Weights of a small transformer language model: 12 layers.
Each number is 128 + 24 x the weight over the matrix's rms, rounded and kept within 0 to 255. Layers, rows and columns count from 0.

# layer 6 attention output, 320x320, rms 0.15, rows 0-84, columns 80-159
[[123 147 129  89 134 107 128 119 140 118 132 139 135 114 141 122 123 139 106 132 138 118 165 132 129  87 174 128 150 120 120 142  96 130 108 133 130 127 149 129 115 107 132 124 134 154 141 136 137 151 167 129 153 120 142 120 135 143 118 143 141 130 127 109 135 144 119 127 123 122 125 125 132 156 128 146 104 139 133 115]
 [125 149 119 123 109 152 145 118 141 114 120 122 110 153 137 125  99 112 124 134 115 124 133 123 164 134 129 128 126 115 112 129 135 139 138 120 158 146 110 126 141 133 112 147 127 128 118 126 105 115 147 129 105 115 128 126 136 119 113 124 160 133 120 125 129 123 124 133 146 124 138 131 121 147 129 144 113 131 117 122]
 [115 135 117 151 136 142 104 131 116 126 117 150 135 155 145  95 124 139 124 132 116 125 106 116 139 132 114 135 131 117 119 125 124  97 106 127 135 122 143 143 146 111 118 125 145 105 129 122 151 125 116  94 158 110 148 140 125 134 126 128 122 135 119 129 106 135 126 136 123 100 134 112 145 126 119 138 137 125 130 132]
 [132 124 149 137 134 121 137 117 124 127 140 137 131 119 113 164 143 135 126 115 113 161 151 119 140 129 116 127 136 138 126 110 133 109 124 139 118 135 115 148 128 135 108 120 145 154 117 114 144 130 130 101 134 133 122 110 134 137 148  88  96 137 120 125 159 132 152 130 108 151 127 137 134 113 124 141 129 124 136 111]
 [130 113  86 136 109 130 125 116 107 126 124 123 158 139 117 112 116 120 134 108  96 109 114 103 129 145 121 141 135  94 125 109 130 138 130 113 127 136 112 111 115 147 123 144 121 139 136 139 168 144 106 152 143 116 129 136 107 139 128 150 160 128 137 110 118 141 115 139 123  99 136 138 157 122 117 130 140  89 127 127]
 [142 124 119 131 136 123 133  94 128  98 173 138 116 133 140 112 141 144 145 148 150 145 130 131 102  90 147 159 135 137 103 124  92 139 146 144 115 107 129 110  89 110 150 123 121 131 134 134 142 116 126 123 163  81 145 118 141 121 119 151 130 126 141 146 106 139 113 123 132 101 135 100 159 103 117  89 144 146 157 119]
 [134  96 145 117 139 130 136 121 135 121 130 143 122 114 115 130 112 139 162 125 148 119 141 121 111 138 111 147  93 112 133 117 134 144 125 143 125 125 122  96 114 107 121 144 143 103 132 111 147 117 157 154 133 110 105 152 128 124 141 142 125 123 147 107 114 172 125 120 136 128 113 119 118 115 115 138 114 121  99 151]
 [158  99 112 112 131 163 103 131 136 125 134 120 130 109 101  89 110 161 130 128 123  88 117 129 116 127 126 136 126 122 156 118  90 154 139 112 100 116 173 124 117  92 127 135 129 116 187 114  93  99 126 128 107 111 132  98 158 145 119 117 111 157 158 134 116 146 147 136 125 143 117 152  70 121 137  92 118 166 121 136]
 [131 121 106 109 107 127 133 142 142 102 140 114 127 108 103 134 162 109 143 111 157 119 107 132 129 144 110  99  94 120 133 133 105 125 142 140 155 127 128 128 121 140 110 105 141 135 109 102 156 139 154 115 129 130 116 111 127 130 115 118 122 126 114 126 129 127 136 115 125 129 128 152 121 150 116 147 131 137 138 124]
 [141 107 133 126 128 155 140 110 121 119 152 117 120 164 125 112 111 146 128  95 148 119 166 139 131 131 132  91 106 166 129 137 143 143 125 100 109 131 131 124 151 134 118 128 138 124 135 137 156 125 165 168 146 120 124  96 136 103 116 101 132 138 119 130 146 105 157 156 121 131 122 131 135 118 155 144 145 119 147 109]
 [141 102 159 123 143 113 106 101 134 138 121 129 111 105 110 130 129 126 137 127 114 104 153 122 114 126 145 130 143 118 146 132 136 151 142 121 136 144 133 131 143 134 122 113 131 138 107 138 106 123 149 118 136 105 100 131  88 147  89 140 138 138 126 166 129 119 138 125 132 108 124 127 120 145 121 123 134 119 124 120]
 [124 123 126 155 164 112 125 102  97 114 155 129 132  99 101 110 156 126 125 152 116 126 142 137 141 115 118 135 144 160 141 103 144 155 135 142 118 114 146 118 115 155 105 117 109 100 139 161 121  92 125 114 122 144 130 117 142 128 150 124 125 150 143 136 132 110 141 114 130 153 112 149 165 140 128 132 132 148 130 130]
 [ 97 133 119 109 139 111 136 117 138 148  91 145 133 116 148 149 134 113 113 136 165 109 135 127 129 139 148 129 112 141 108 102 128 131 146 145 137 107 123 111 118 137 138 134 147 140 135 120 139 142 117 138 124 132 114 131 168 130 117 150 132 136 150 117 126 138 102 149 102 134 133 120 110  86 125 122 117 127 116 158]
 [135 120 129 125 103  93 122 115 134 117 133 129  91 132 107 115 123 129 118 128 148 132 133 146 136 134  99 113  96 106 137 149 153  94 103 111  98 124 150 128 146 135 120  87 130 142 128 130 100 119 136 121 146 128 126 131 122 140 108 141 142 121 128 105 154 114 126 143 131 113 122 136  84 133 120 134 141 110 134 155]
 [117 129 136 127 137 115 119 137 146 148 117 143 116 133 151 143 120 105 101 128 131 126 112 106 126 139 131 152 156 129 124 131 111 118 126 109 144 127 133 137 147 148 119 135 125 117 136 117 112 155 124 137 137 135  91 134 116 124 142 118 126  99 146 123 131 143 144 116 109 148 164 146 121 119 111 153 121 145 104 123]
 [135 130 126 129 138  90 132 123 122 130 136 105 153 113 122 131 124 134 100 132 132 127 106 114 145 118 129 138 144 106 121  96 118 143 107 109 107 144 115  94 125 161 125 141 124 156 130 125 121 137 108 158 153 129 118 139 126 129 121 131 102 159 117 151 131 120 133 102 125 120 125 136 148 126 146 112 126 143 140 131]
 [148 135 155 154 118 111 119 128 106  97 141  92 131 119 102 116 124 114 125 123  98 139 139 116 124  99 110 105 121  95 141 112 119 149 128 115 117 132 129 126 105 125 122 104 126  96 135 136 126 108 133 117 132 125 161 123 110 128 144 136 153 132 111 128 136 129 126 142 165 121 126 156 128 138 108  97 112 133 106 119]
 [120 127 128 136 144 124 127 100 126 107 114 147 133 141 145 114 137 127 116 114 169  83 104 118 126 144 138 141 122 130 111 124 143 119 143 159 102 135 125 144 155 131 128 130 143 118 144 153 117 152 127 120 144 122 131 115 131 123 133 115 119 145 163 116 107 128 127 109  83 108 165 144 105 121 140 133 151 127 101 116]
 [113 120 132  98 139 126 149 131 119 110 115 136 120 136 105 145 111 139 117 105 121 143 146 136 115 114 143 108 128 132 115 110 123 132 125 136 121 128 123 123 126 108 154 172 120 140 120 143 117 139 127 157 119 128 117 129 111 114 131 126  99 145 133 139 115 128 114 153 159 141 139 126 155 144 123 142 135 118 129 126]
 [109 110 105 131 132 112 114 119 134 129 140 145 134 144 121 152 115 154 114 129 153 127 136  93 166 152 155 132 151 118 134 116 144 117 107 110 104 130 126 127 148 118 142 143 117 132 130 134 138 128 137 126 103 135 173 126 147 149 122 105  99 161 147 115 133 115 134 144 158 154 139 142 130 138 146 126 145 140 137 136]
 [118 129 110 125 136 131 146 121 115 133 101 132 114 135 145 144 119 143 152 119 118 113 128 130 156 146 136 138 148 116 121 135 131 133 155 137 112 109 116 135 121 105 117 138 127 127 112 142 124 116 117 154 120 118 117 150 112 120 132 114 165 123 121  96 116 120 145 151 132 125 112 127 132  94 136 126 116 123 111 119]
 [123 145 128 132  92 103 138 145 113 106 139 140 134 151 142 137 114 114 120 120 115 119 135 139 153 104 115 130 122 135 125 129 119 128 108 134 137 118 142 113 116 117 126 149 135 146 122 124 111 151 151 142 134 147 115 150 124  83 138  83 152 151 126 148 133 123 133 129 138 102 158 125 132 124 137 135 149 120 108 149]
 [134 139 104 120 110 149 132 153 116 111 145 133 149 117 133 138 164 112 103 123 145 133  88 123 136 126 121 139 147  97 122 101 111 104  97 148 124 133 165 146 134 139 119 149 128 129 117 112 124 146  92 147 141 110 122 122 108 107 137 132 137 138 137 112 117 131 137 131 124 109 130 129 129 132 147 113 146 148 122 124]
 [119 120 117 133 114 119 126 137 129 111 121 100 122 121 126 135 114 136 135 139 119 129 120 121 148 148 106 116 122 110 148 132 133 112 117 118 134 133 147 114 130 154 116 114 123 135  88 114 147 139 121 150 105 127  90 122 138 143 120 123 127 142 107 139 109 117 120 128 144 148 101 145 155 115 121 129 161 128 127 137]
 [111 130 133 133 114 140 126 128 113 149 110 138 152 130 113 109 118 117 125 131 132 116 135 116 121 117 132 111 122 115 132 137 119 157 139 136 132 127 128 135 116 139 131 123 101 129 139 132 139 129 112 141 118 120 152 122 129 107 140 134  82 146 109 147 146 139 120 135 137 152 119 132 114 143 107 117 128 121 130 121]
 [146 136 110 125 118 153 143 152 124 129 106 132 135 137 115 122 126 167 126 148 132 143 102 131 118 112 147  99 140 125 123 126 125  84 109 149 119 133 172 135 142 110 141 146 103 134 143 140 146 153 133 111 154 120 137 145 112 123 152 127 144 118 142 124 123  98 145 124 112 133 134 105 104 141 142 128 157 137 122 151]
 [133 157 130 135 117 129 128 139 122 141 101 118 145 122 122 128 106 130 114 120 123 124 128 114 109 155 110 120 118 117 124 123 149 139 142 142 131 135 145 139 119 131 113 144 118 117 140 153 104 118 116 167 160 129 122 131 122 133 136 125 136 131 130 130 120 138 154 142 137 116 132 115 107 131  95 113 132  90 137 122]
 [156 127 143 125 123 140 120 134 152 123 138 125 131 115 128 112 111 153 107 132 133 127 133 121 124 139 115 131 100 158 118 119 114 128 153 124 127 126 100 142 131 125 150 131 128 124 138 128 131 165 129 130 148 143 108 126 113 116 103 147  91 156 134 128 176 114 107 136 120 113 133 119 129 119  93 115 123 163 143 125]
 [115 128 137 107 145 122 112 130 132 118 116 118 120 163 123 134 151 159 145 134 103 119 116 116 110 136 108 145 179 111 163 154 112 137 129 123 116 148 125 140 109 132 100 134 137 147 122 149 113 130 137 115 115 123  99 139 123 114 113 106 114 113 136 137 145 136 131 105 113 150 131 124 117 135 120 134 135 138 116 101]
 [124 123  89 144 138 154 138 140 121 132 135 120 124 128 140 114 136 127 106 141 118 138 126 130 139 140 126 125 140 122  92 130 114 133 135 128 130 126 118 137 136 149 138 101 137 107 131 131 109 178 138 142 115 126 117 139 111 100 124 135 111 142 115 134 157 105 126 138 111 120 142 130 123 128 113  97 138 135 131 123]
 [100 126 144 131 123 146 115 131 123 136 141 131  88 138 130 117 126 147 133 116 134 157 131 131 140 111 130 122 127 144 133 128 118 119 135 115 126 130 122 137 119 102 143 122 129 157 112 143 120 146 121 117 153 118 170 111 100 135  96 111 106 134 102 124 116 122 141 141 127 127 154 128 114 156 143 132 133 119 158 124]
 [130 149 149 129 110 122 125 125 124 119 129 125 110 131 128 113 114 146 137 150 141 118 150 131 135 137 112 148 131 145 135  99 122 141 121  99 117 116  89 129 157 139 137 105 153 165 126 126 116 136 114 127 141 110 119 135  91 141 139 123 116 117 131 151 115 125 180 113 136 116 124 130  88  99 116 148 120 143 101 123]
 [ 95 132 130 135 115 117 141 128 110 162 109 129 104 119 145 145 138 104 151 134 125 128 129 112 118 122 129  98 144 143 132 129 144 117 138  97 129 131 139 119 149 117 131 145 108 148 115 119 140 104 109 125 151 128 130 162 105 129 146 133  99 113 142 129 118 132 108 141 114 142  94 131 103 120 162 153 135 133 102 119]
 [161 108 102 150 134 115 128 141 143 152 139  84 133  97 136 139 101 118 127 108 120 130 122 114 116 127 161 126 172 120 146 120 111 122 118 142 104 141 103 133 128 154 165 135 147 143 104 134 133 149 130 135 133 158 112 139 103 136 140 144 124 105 157 111 111 130 150 131 168 130 120 124 109 147 147 156 119 133 115 105]
 [105 113 149 145 117 111 114 133 100 120 101 111 118 140 139 141 121 108 102 126 137 141 142 125 133 113 136 126 119 135 119 134 132 130 150  96 117 152 144 153 149 148 135 104 122 137 147 121 126 127 150 110 148 105 114 100 114 136 118 109 143 105 135 141 151 131 146 151 162 122 150 123 127  99 149 113 130  96 127 152]
 [151 115 130 153 133 126 117 126 120 142 156 143 143 103 153 130 133 143 107  92 126 128 130 144 137 136 111 128 164 130 132 102 100 132 128 133 110 149 139 145  84 140 184 130 138 160 116 128 130 135 144 109 132 109 120 102 137 119 128 117 117 123 125 142 102 118 147 129 130 120 119 155 159 103 119 116 122 137 135 141]
 [ 92 120 120 161 138 120 145 135 119 145 130 139 133 114 168 142 127 138 109 131 146 117 155 130 125 110 133 139 103 117 127 122 132 143 138 124 142 141 114 118 135 116 142 111 136 145 162 112 115 145 126 114 131 148 151 148 101 153 127 114 137 122 120 132 126 132  97 146 130 131 125 131 122  85 131 147 112 148 109 114]
 [134 127 151 144 137 119 122 139 131 108 141 135 162 115 143 153 124 121 146 111 123 149 122 141 143 142 149 147 145 150  96 117 124 120 137 142 128 104 140 127 145 107 139 164 107 105 153 132 119 126 127 125 108 127 121 116 137 144 159  84 102 112 132 114 118 125 121 140 103 130 152 153 105 144 141 150 144 129 117 131]
 [126 111 117 120 129 142 113 131 142 112 133 132 141 102 129 151 122 142 137 130 145 121 126 100 132 130 136 130 134 143 131 140 127  99 149  98 133 122 120 132 127 135 138 121 124 142 119 155 114 126 149 132 120 115 143 145 111 124 129 150 121 125 121 127 152 171 127 117 126 114 116 125 158 135 126 121 111 151 136 127]
 [132 124 107 147 124 141 121 113 124 123 140 135 151 148 151 103 126 137 142 127 129 115 164 156 114 142 127 136 147 134 137 144  85 133 141 135 126 133 131 122 103 123 155 119 148 160 122 130 154 127 127 155 125 130 129 128 139 114 115 121 113 139 127 145 112 153 113 106 120 138 161 127 134 136 133 128 131 116 146 131]
 [133 124 138 125 134 137 123 121 132 129 103 126 141 126 133 130 115 147 109 121 117 104 130 121 125 120 122 146 135 134 131 121 122 122 133 119 131 142 138 125 129 122 150 130 118 136 131 128 121 124 132 130 143  99 104 151 144 151 106 123 126 118 148 140 137 156 144 147 139 122 115 168 121 142 136 126 133 138 122 114]
 [118 132 101 135 137 146 111 134 110 130 123 160 135 127 133 104 128 106  86 113 130 141  98 146 124 111 139 131 127 120 137 142 138 154 112 127 142 127 112 111 104 131 133 118 131 113 106 140 139 108 144 157 114 108 147 109 117 148 155 116 110 117 157 147  97 126 159 139 158 124 149 127 137 138 129  97 128 119 128 156]
 [122 157 124 118 111 117 119 118 129 104 115 110 165 132 151 124 123 126 140 143 124 105 125 127 147 139 135 140 145 142  84 132 128 142 120 112 110 128 115 140 131 120 141 119 112 117 113 140 143 129 137 135 144 154 112 112 130 135 123 148 152 126 110 113 108 153 152 132 103 116 110 110 128 136 120 133 129 133 124 148]
 [126 120 124 143 135 104 128 111 138 103 149  94 132 122 120 113  88 134 150 123 129 147 119 133 100 124  98 135 133 140 139 116  95 137 125 117 124 115 131 141 108 113 123 154 149 149 150 142 120 116 145 125 140 130 135 120 115 166 133 147 146 105 122 135 103 116 142 130 155 117  88  91 121 137  95 152 142 144 126 129]
 [127 143 152 119 144 175 147 152 108 104  96 139 139 136 113 133 142 136 116 127 114 137 127 140  96 132 129 117 111 115 119 146 139  95 149 157 162 117 127 114 100 107 134 139 134  93 158 128 125 137 115 143  98 103 135 141 118 144 153 120 137 167 128 110 137 120 112 131 115 137 106 113 144 147 127 106 121 122 155 139]
 [113 117 170 112 126 126 139 139 136 126 118 155 125 112 137 131 129 137 110 142 169 106 175 106 142 124 113 134 159 125 109 127 121 156 117 133  99 141 131 146 141 134 141 124 140 142 124 106 128 153 130 122  90 129 138 118 119 122 110 112 139 160 155 112 124 135 130 130 124 143 139 141 134 126 121 131 128 122  81 122]
 [107 119 129 130 137 112 151 130 146 119 103 124  96 105 146 123 126 108 142 140 126 151 139 138 121 148 120 135  91 134 114 135 135 120 127 146 168 120 114 130 132 131 117 138 120 127 130 124 143 123 107 116 113 136 101 113 120 112 118 124 125 129 132 153 158 138 108 106 135 152 119 131 120 134 107 135 152 114 119 139]
 [151  98 143 121 132 131 127 137 140 127 115 152 126 162 121 127 151 134 128 127 120 123 116 157 115 128 117 142 124 114 151 121 150 132 141 151 107 148 111 141 125 124 111 121 142 128 111 132 120 157 117 126 150 119 133 112 117  87 128 108 149 175 151 129 132 143 144 124 138 123 131 130 143 143 118 109 152 159 129 117]
 [167 107  93 153 109 142 128 135 138 112 132  73 125 120 132 126 113 114 128 119 108 169 110 140 139 131 125  97 130 122 134 127 112 109 149 118 121 145 103 125  98 140 138 119 137 112 119 123 139  89  91 148 124 155 127 129 132 133 119 133 112 118 145 115 118 124 144 116  95 138 128 143 133 145 141 123 132 131 128  94]
 [101 155 145 133 115 134 116 143 148 123 115 138 119 114 100  97 110 135 134 127 143 125 154 119 149 121 153 116 113 114 159 117 121 145 134 149 108 148 148 132 130 127 137 136 120  85 149 132 141 111 148 174 125 110 116 146 140 110 144 100 109 125 137 141 139 159 134 139 114 112 129  66 131 131 147 141 112 107 131 138]
 [110 102 130 148 147  96 136 110 136 127 165 133 148 100 151 122 136  86 137 126 114 101 109 106 129 164 116 133 143 109 120  90 123 122 148 119 130 114 116 128 133 129 108 113 129 119 125 133 121 134 121 132 122 127 101 119 131 135 108 143 122 143 138 154 149 154 150 142 161 127 152  95 143 117 134 116 112 136 124 119]
 [132 125 121 134 110 125 115 156 139 133 159 123 116 128 140 130 133 141 142 117 137 151 133 123 111 114 108 127 105 143 143 134 121 130 135 108 133 127 126 133 127 127 134 111 164 127 123 155 129 136 130 132 136 118 146 140 116 120 122 147 135 149 132 136 125 130  84 124 141 122 137 138 142 143 126 105 117 118 129 100]
 [123 123 158 117 134 119 111 111 123 122 141 138 107 115 129 103 127 139 124 135 131 113 158 122 143 135 111 136  95 144 123 105 144 159 128 133 114 132 129 145 115  95 132 133 123 131 104 116 130 132 134 152 106 122 155 134 106 118 131 107 138 113 111 137 135 151 125 114 146 124 114 121 128 104 119 114 133 146 146 114]
 [174 135 126 118 138 159 136 128 123 124 135 123 131 121  98 137 120 115 151 134 119 145 123 148 115 119 100 123 132 127 131 142 149 113 132 150 135 121 128 136 116 116 102 138 127 118 130 142 154 121 118 115 119 126 101 110  88 139 121 134 113 110 148 137 150 140 144 135 134 131 135 153 106 116 127 111 130 161 113 128]
 [115 129 128 121 127 138 126 138 121 144 116 138 153 136 126 138 155 131 113 117 134 131 137 121 135 141 131 104 151 126 111 127 137 122 159 118 143 149 147 131 128 151 139 134 132 135 154 141 131 120 104 131 115 131 128 155 127 127 105 136 123 128 144 130 107 139 129 130 122 106 128 130 119 129 141 119 101 128 123 117]
 [122 134 133 133 144 113 128  99 110 158 123 134 131 121 126 142 136 129 118 116 135 108 114 128  97 122 126 110 152 138 144 129 137 142 140 132 113 114 168 136 153 122 130 116 122 144 118 137 126 121 121 133  97 124 128 111 131 133 138 124 151 117 141 159 147 126 110 128 143 126 119 120 129 130 132 117 111 132 132 132]
 [104 107 146 140 129 118 125 149 105 141 136  94 155 103 122 144 188 119 153 119 114  98 116 121 114 118 122 118 118 130 128 112 105 141 167 151 157 129 101 124 113 128 142 121 112 115 140 141 124 108 154 127 119 136 119 122 142 108 143 143 158 151 145 123  89 116 112 127 170  85 126 108 140 142 126 114 127 118 180 129]
 [159 128 134 156 116 126 127 118 131 136 134 135 127 114 134 108 133 130 145 113 145 139 122 134 103 117 112 131 140 130 126 123 108 157 126 137 122 117 125 115 108 143 146 125 128  96 149 137 111 136 108 121 140 148 108 159 116 111 154 132  89 104 132 150 116 147 107 124 150 106 126 147 120 135 149 118 132 154 119 131]
 [116 105 154 150 155  73 127 118 144 127 169 122 120 150 150 129 138 126 100 134 127 120 131 116 116 127 131 142 122 142 141 106 146 158 121  84 107 129  95 136 129 120 118 130 146 137 125 107  97 118 129 151 139 164 107 132 116 132 137 138 134 113 119 153 133 138 136 145 117 115 158 126 111 125 133 145 120 137 135 145]
 [133 115 115 115  98 134 149 141 124 117 147 125 124 114 112 152 135 147 131 139 143 112 101 116 143 142 112 113 126 123 148 135 121 134 135 128 129 115 123 123 151 136 118 116 141 110  95 133 134 158 129 106 125 139 132 139 140 147 160 118 132 142 129 102 121 126 137 145 111 136 138 106 121 125 151 131 132 138 163 121]
 [110 122 150 113 150 145 133 117 141 139  74 139 104 126 125 150 141 162 115 157 139 129 140 117 142 102 152 130 122 124 117 132 127 114 127 126 142 117 110 133 162 115 124 139 145 142 119  91 153 139 110 145 127 172 120 167 120 155 134 138 142 108  94 159 128 140 142 129 159 109 130 168 136 122 142 151 137 151 119 143]
 [112 134 115 134 154 102 146 125 111 123  92 133 141 122 125 121 113 114 100 140 135  91 152 127 145 116 144 134 149 113 123 126 140 126 103 148 133 121 116 137 137 122 100 118 133 147 117 148 145 113  85 112 122 100 135 143 118 118 141 143 150 120 155 139 147 129 126 123 117 141 131 149 133 119 115 124 103 148 143  87]
 [106 136 123 116 106 146 138 144 134 131 153 104 165 119 141 137 114  92 115  99 118 147 136 141 144 134 123 120 125 153 112 131 128 167 135 117 154 134 143 120 140 119 122 111 109 124 142 164 107 118 140 139 139 145 116 134 126 147 104 133 132 139 131 118 138 147 134 163 148 133  96  98  95 149 125 110 142 153 138 119]
 [ 92 114 112 118 130 126 123 133 113 152 134 130 112 119 165 135 158 145 129 115 138 129 137 114 129 134 120 146 117 123 152 108 125 112 134 137 118 141 138 115 138 112 157 109 134 145 103 143 151 113 113 127 125 145 115 125 147 154 165 124 102 143  99 133 134 139 140 102 161 112  92 117 166 128  92 124 143 128 125 114]
 [133 121 150 151 146 121 130 103 112 124 138 148 134 125 143 132 139 130 131 120 133 107 133 135 111 117 118 149 133 130 130  89 118 146 131 127 101 149 154 116 129 101 129 111 111 139 151 138 171 106 124 126 130  91 117  97 130 135  96 177 148 110 131 146 114 137 132 153 127 116 122 161 126 117 139 129 109 150 147 154]
 [132  90 121 151 130 115 115 131 126 128 156 125 103 118 123  91 119 125 129 112 136 150 126 137 149 142 141  97 132 144 145 119 109 127 137 129 119 149 127 131 143 130 142 111 139 127 119 140 152 119 150 132 150 104 108 139 131  96 154 130 144 121 128 121 131 131 136 134 142 138 124 117 126 111 143 118 128 128 121 135]
 [123 132 123 113 104 141 147 127 115 122 104 133 115 140 116 132 138 102 121 129 135  98 149 123 134 132 125 145 101 135 112 126 136 122 136 147 151 128 132 123 164 123  99 108 135 122 119 125 128 106 129 148 110 157 113 130 141 130 142 139 121 116 142 114 112 123 136 103 118 120 120 119 100 154 104 166 134 123 135 148]
 [112 116  96 112  82 146 122 163 128 167 106 117 125 126 125 141 107 118 135 134 112 120 107 127  77 112 137 142 158 126 142 121 105 119 159 130 120 122 133 131 133 133 151 114 123 145 116 132 116 109 137 149 133 125 131 149 170 150 109 121 110 161  96 107 163 126 106 146 104 113 117 129 107 129 127 140 149 114 123 167]
 [137 121 125 142 113 139 108 134 156 122 138 121 133 121 113 169  98 147 153 109 127 106 140 115 112 120 123 130 113 139 139 141  99 133 108 106 130 137 124 119 117 118 158 141 100 128 144 131 126  93 138 137 112 124 151 130 122 117 140 132 118 133 129  88 123 112 127 145 131 139 101 158 101 122 115 143 108 147 124 167]
 [128 146 122 123  88 161 132 123 154 111 116 145 133 105 123 123 112 116 138 138 140 114 130 115 127 146 105 128 135 108 106 126 148 113 134 120 129 121 110 122 164 138 111 120 128 122 124 139 123 139 115 114 129 101 150  90 107 106 106 122 135 152 127  96 115 126 146 112 126 115 115 179 155 128 135 119 111 113  82 118]
 [123 126 125 122 143 140 118 116 127  93 141 109 144 149 139 119 114 112 101 147 101 147 133 110 126 102 136 138 132 118 124 140 117 122 136 116 110  93  90 110 123 117 130 136 113 118 134 115 123 135 131 152 137 136 141 104 138 155 138 153 131 144 126 108 125 110  84 151  97 133 132  86 153 123 105 116 130 134 138 140]
 [118 135 120 135 121 127 125 108 126 122 129 128 128 110 129 134 137 150 121 129 133 118 134 162 120 130 124 127 133 164 129 133 128 104 141 100 122 113 137 136 120 131 112 111 108 137 119 126 146 130 142 128 104 164 114  99 113 133 104 137 117 141 143 129 128 140 142 127  96 121  86 131 128 135 138 114 104 129 120 143]
 [ 99 139 120 157 120 120 147 142 118 143  90 147 139 140 111 130 114 110 134 115 128 137 119 132 115 121 145 146 118 133 128 141 156 137 145 108 133 149 130 150 141 137 108 122 142 149 116 115 155 109 116 135  96 138  92 133 108 137 100 134 122  88 139 118 140 107 122 148 157 106 125 132 141 138 143 123 129 137 124 152]
 [139 134 132 135 134  93 128 125 140 177 120 126 100 127 120 101 123 122 148 116 142 144 138  91 112 109 127 151 153 156 158 115 119 127 132 102 107 164 120 149 128 127 112 145 126 137 131 121 138 133 148 128 128 145 130 162 153 120 118 150 145 173 104 126 138 123 109 117 124 115 118 118 124 138 127 116 119 123 156  98]
 [151 130 120 114 128 124 107 164 123 108 151 141 129 122  94 131 102 145 155 133 118 126 125 121 101 125 138 110 142 116 117 128 120 159 138 120 119 118 124 135 119 128 148  99 128  90 107 123 125 146 121 151 124 139 151 158 136 126  88 145 108 120 154 152 164 123 141 130 119 108 127 129 122 149 159 139 121 141 151  93]
 [111 152 125 111 141 106 111 150 145 123 109 123 130 108 116 129 131 118 109 156 144 127 132 145 128 106 132 133 139 124 133 146 133 112 132 101 145 121 138 135 145 131 148 105 126 136 119 124 128 114 114 133 136 124 139 136 109 157 155 119 130 108 122 128 138 173 125 138 139 173 127 106 135 124 120 123 105 118 131 145]
 [138 124 129 118 104 113 153 120 121 135 135 112 130 126 150 147 103 107 157 153 121 133 128 120 112 128 131 139 132 171 136 144 101 110 145 134 125 125 119  98 101 117 104 148 119 126 125 112 152 138 106 118 130 146 105 120 115 113 113 100 121 124 151 153 134  94 114 127 117 171 116 152 116 145 121 150 153 103 142 128]
 [146 128 127 138 149 130 108 111 134 146 103 127 140 111 130 134 111 115 116 116 131 138  94 140 100 125 148 131 138 137 106 129 155 122 131 138 149 144 116 122  99 119 154 139 118 133 112 110 146 109  86 119 141 110 170 109 119 123 113 116 153 146 124 111 117 150 119 104 110 146 135 142 123 141 114  92 123 125 158 126]
 [129 125 143 125 142 119 128 116 127 139 118 128 139 114 137 101 127 103 127 119 137 138  92 167 118 142 116 151 131 118 119 152 143  86 130 133 110 108  96 105 130 133 138 109 119 118 100 112 135 112 117 105 139 147 129 105 160 119 117 142 108 139 136 155 141 138  95 112 134 139 156 121 142 113 133 144 132 128 127 140]
 [140 119 164 128 136 136 107 124 136 109 136 109 141 116 143 129 129 133 120 107 166 119 123 133 116 131 133 144 141 161 120 131 131 120 134 148 127 111 134 160 108 130 161 113 146 141  97 125 131 117 138 116 149 162 134 130 149 130 129 124 107 132 136 123 131 147 139 135 117 148 105 120 128 140 111 134 144 117 117 138]
 [122 116 131 130 124 125 134 149 131 137 112 130 105 112 101  98 122 119 150 163 135 131 161  90 160 123  90 145 102 145 119 143 147 139 118  97 134 131 138 121 166 144  86 110 135 110 132 104 152 133 162 108 112 117 130 112  96 120 128 144 145 135 126 117 121 110 154 115 116 149 129 107 110 131 129 140 115 121  87 104]
 [113 142 149 155 132 150 121 137  97 152 142 127 118 117 114 114 114 110 145 126 108 120 149 110 121 143 149 161 141 128 121 116 118 130 159 114 119 103 138 143 145 122 139 123 126 105 146 150 126 111 144 140 117  96 124 127 121 145 143 134 129 121  99 135 144 136 159 132 124 150 125  86 136 137 128 144 120 134 124 134]
 [119 144 133 137 146 132 121 102 127 103  61 121 141 144 107 142 126 143  93 161 122 106 135 120  84 137 132 141 114 134 119 176 133 107 160 164 136 152 128 122 140 115 114 122 135 142 115 110 120 142 151 146 146 129 127 117 120 148 120 128 132 127 108 125 102 134 121 132 129 136 149 135 116 127 133 126 123 127 115 118]
 [114 131 126 135 118 134 152 120 119 129 135 118 103 145 139 129 138 103 100 115 117 119 132 143 116 136 132 112 126 137 132 144 155 122 130 122 132 129 134  98 139 107 140 114 139 143 113 138 122  95 133 118 144 147 120 141 136 135 149 128 136 129 122 127 124 115 145 124 137 146 146 137 116 109 129 183 162 119 107 119]
 [130 136 100 107 121 130 128 129 115 137 145 152 137 132 120 125 131 123 160 128 143 140 145 165 134 147 128  99 155 128 152 119 122 128 111 131 116 140 134 129 136 128 150 113 141 126 128 134 111 108 140 131 124 131 102 119 138 137 147 112 114 128 145 124 143 119 141 127 143 147 129 146 134 107 118 123 148 134 108 124]]